Each number is 500 + 25 x the weight over the matrix's rms, rounded and kept within 0 to 999. Layers, rows and columns count from 0. Numbers have three digits each.

# down: layer 2 MLP down (transposed), 3072x768, rms 0.0182, rows 3004-3017, columns 192-287
# up: layer 2 MLP up, 3072x768, rms 0.0263, rows 3005-3018, columns 192-287
down3004:490461565500463534500483516507418526428501496471538477472517547482577591464470508512562497516477471502536503490491590530538485507475549511500517483523479487528494501524455490464455559518487489475519458515569496545524583454427485543476456506468493502427483525507563496527507452555509500562
up3005:476469528465513518482526507505527547475474511487520463506505512515500505526514499498542491530522513528497494470542506546472501482455486481524538508504505462502530533558538514465486510546478498499479495531502507469491457509492500473500521535505477519530491500461472509493497500524480501469
down3005:530516477498495510499500463500489501521518508492465510500477493500531516506518490505487531505509516521470465537481536498500505524505490501514503517508474488502464516519494442525478496496495481509490494458500495500492514496496509509528492501529489507493473506530511468479534537530486509523
up3006:471499513494508485511516495494510501497482518496503485509485488505522528488498525510508496516523499529502496468510491508527522507514495502534463487520509505524510481484492492507508464491498500493467492494492504478486471539479495509507509508490516510489511508511519488514506521497463490494
down3006:507491510500515491486540516492476490504495506502490501474481483531518505522494478482502494514497469502501485523520493504503501515504470462496514495507503473492502481515491488503497514503474496499470497516497479507533495495481496499469520507513480508496494529497490503505485482508487532504
up3007:512456449486500532481518526510468559505468483529491544530502491507527498445427479507493497533530486487538539482513496497511474480527496507514481483494486496480514461532485438499534506510530528497518482476478457486462523479508555508506486483499503501535502501481509489503524525524522473494
down3007:520455545516558479546519551495508489474425532487495503472495476528452499492493525490429463498462485522557479520485479483498540517529532485503509502508482478478477521548534563520573518466547545502502494508588521538516535499452480504528457523504472557436513473498495553516538482508497536487
up3008:494482470457425478519580509511520513489510472456571506484524440505533517469520501465534531505518502511456461467517524531476483489522516502510483509533492466508510455577481476460464572513468470507437507457488467531478414519420493465505555514536486536502519514489474500486457533551525527480
down3008:513520513485538477536553484519508577491475528500502537506552450489477438457459507489495498464544527492521492449481535549505530479511508513509513490503517456435462476510506492483471537570534493509490524489527453530461501539476531465554467480486461494531545480505518532472491538525511470481
up3009:468505491492500520525508534500499496497485500470533500503507499513502503498493478456519505493522509467494511493505516534508490508488504495471513508500491506531513495531500510493502507533527491497496492509495527495482492496473510496504483537489492498497502454481502500482508502498501516495
down3009:489494506500503515497509499501498506500503497500517496493500513506500506513510482508489510499507505491490487499502498504506506520498495500509498500494504507511484502499487504499509511505504510491482498493504487520513506494502502521495487507490491501508492504505502484498512510493480485494
up3010:498467471497473516530494478506512517469490519482511481515486507519505509505490519479526491549533487532495538501519530502500490490493504511503504504488493477507495514524537498479478496501513506481501529465486527474521469533480507527503503518500494501532483508510470499495515512473494522464
down3010:504497495487509495493525498494510496490496489492506485493500502484490503504498494498499494493497514491503480502510485510504506509498506501507503493511495513478497493503487507501512506499487501493489493507500482507506525517487495502480488488503486496491514491496486504494485487502501491485
up3011:495522521478481513483523492457452472499528528503545517549503508479486471480496517515483459459490454524539518487512505553515498529489490516458472533451530451501541505453474479452506531524511469497496544489495528488425540510498454517506474494478517472475473486482514500538544500532510477483
down3011:525515458502588478553517454496546521496512414509455422478501535489478497529517528533511526605498513531500571489464468485534495501478461472537518494520507520467494461468468529498440498498521561524510501505520533474548473500517525505507526476552540554559521507575476410473432573463484507525
up3012:529501462463454492506526490476513562481549473496498476550451538549473512545522562496464521498498557535535483489473522523542554494484464520502507489456505472528464551502495502445514457472550538535435467484454471521526479463499544468517501506500509544503525508519505493484577526498492488497
down3012:548453578506474504481505536474531483466493548539531466493447500534547511418516515495557505433517491478508487496529543480485514517429499492509506512514515454527448477575502522476542532509454503529483517464492483460534482443508509536464418476479474452538525520585470539578527523532560499542
up3013:530508509549473491497504515517527491495496515490569454517527487516540523464516499453501486504527486510516498453516480527497503494492501494530489497486496499515487490500507513494472496494507478513459485499504517500487477528483489505467511526476487497495488512516469511502503484544498496490
down3013:510500498500505515470491518484510495514501499502481492503501514479487499505472489512505502485495504500504503497483503491507505495484467484506499497498519518499505505472492520514504517517496517517498487496488505481503508511492501516502517481492468495493486517497513498477508504469502484484
up3014:540511494454502499473454505453583511497480523411509524526516471470500493489478500420464511482515509544463479516475469508430508490500527516535490531525492454533547513531480547513487566457507467542462514475492525498449469478499502473503527518522501513522548514504481494457490502510497461438
down3014:546484522480522523512530450517447486531428555507484511536479509483475430556486529469521462459507492481458462528495481468496441517485506555496483516462480507449492529511493511489595454524465537440521498454511512461477513447461494474527477434503477495517509482520507475483498489497509528489
up3015:470538483481494533505511490501479505455507510485505491519507503506498533517509488484536492498497506503525494451514499513513496511502504499507501508518497495511521491526483493499504492516494499491468495516480499473491473517503503489486523519484521501499516481492490513510467491544507506528
down3015:506505514498499501504500496521484482512513503510492501494522501498502504516518488494492502492507493501484501517515497514522504498524509500490493493495509489500483484512498510496522498510503487498496488513500504496509498508499511502500503512491500504508485512492475508503498519493493488497
up3016:480480505489510492496523482501530493532508516470484504509511506508484512480531505495499532500495515474517510490488502487454496506485526502459513485501521495492507505542478511467468492477487513488479521487537510478511493535480499504495515532495515427488553485523516504503495509507497508541
down3016:520473494498493489490498500500454511478512496514516497512505523497538494525505489507502492513509498493506496502490506504527502519516494485495504494474488506515519493460491503505479502487487511502511490512500474540494519492497481507469505494500504500519491503501514526493501512498462518516
up3017:457502471453481504487487489515513458507542510478510499496546477489535499518462497471554449463509487472489486490464525535490505520492510524466508479510486472533483459543517473525501494493534443483480512568514473504503465519464532499482505502506453516505536524518503500505457492518487486469
down3017:519443480539546521473508516525457482505500560514473512502508466525481515507516477499488553530531495495486534424473516501508497500522492512504562491545528469506481505529520492448498471506500477473506539496566468510471496499507550470542495536515471516551497511525503503486478483538486537459
up3018:477496476496471498512509520531494507492514497490501507520527528502536491460461492535508507495521498532490478494507517504514500548488521498525470505506534498498505495500472490516500475511508477501499488468493494484495485512489492506468500514527504515493478484517504511506498505544494477509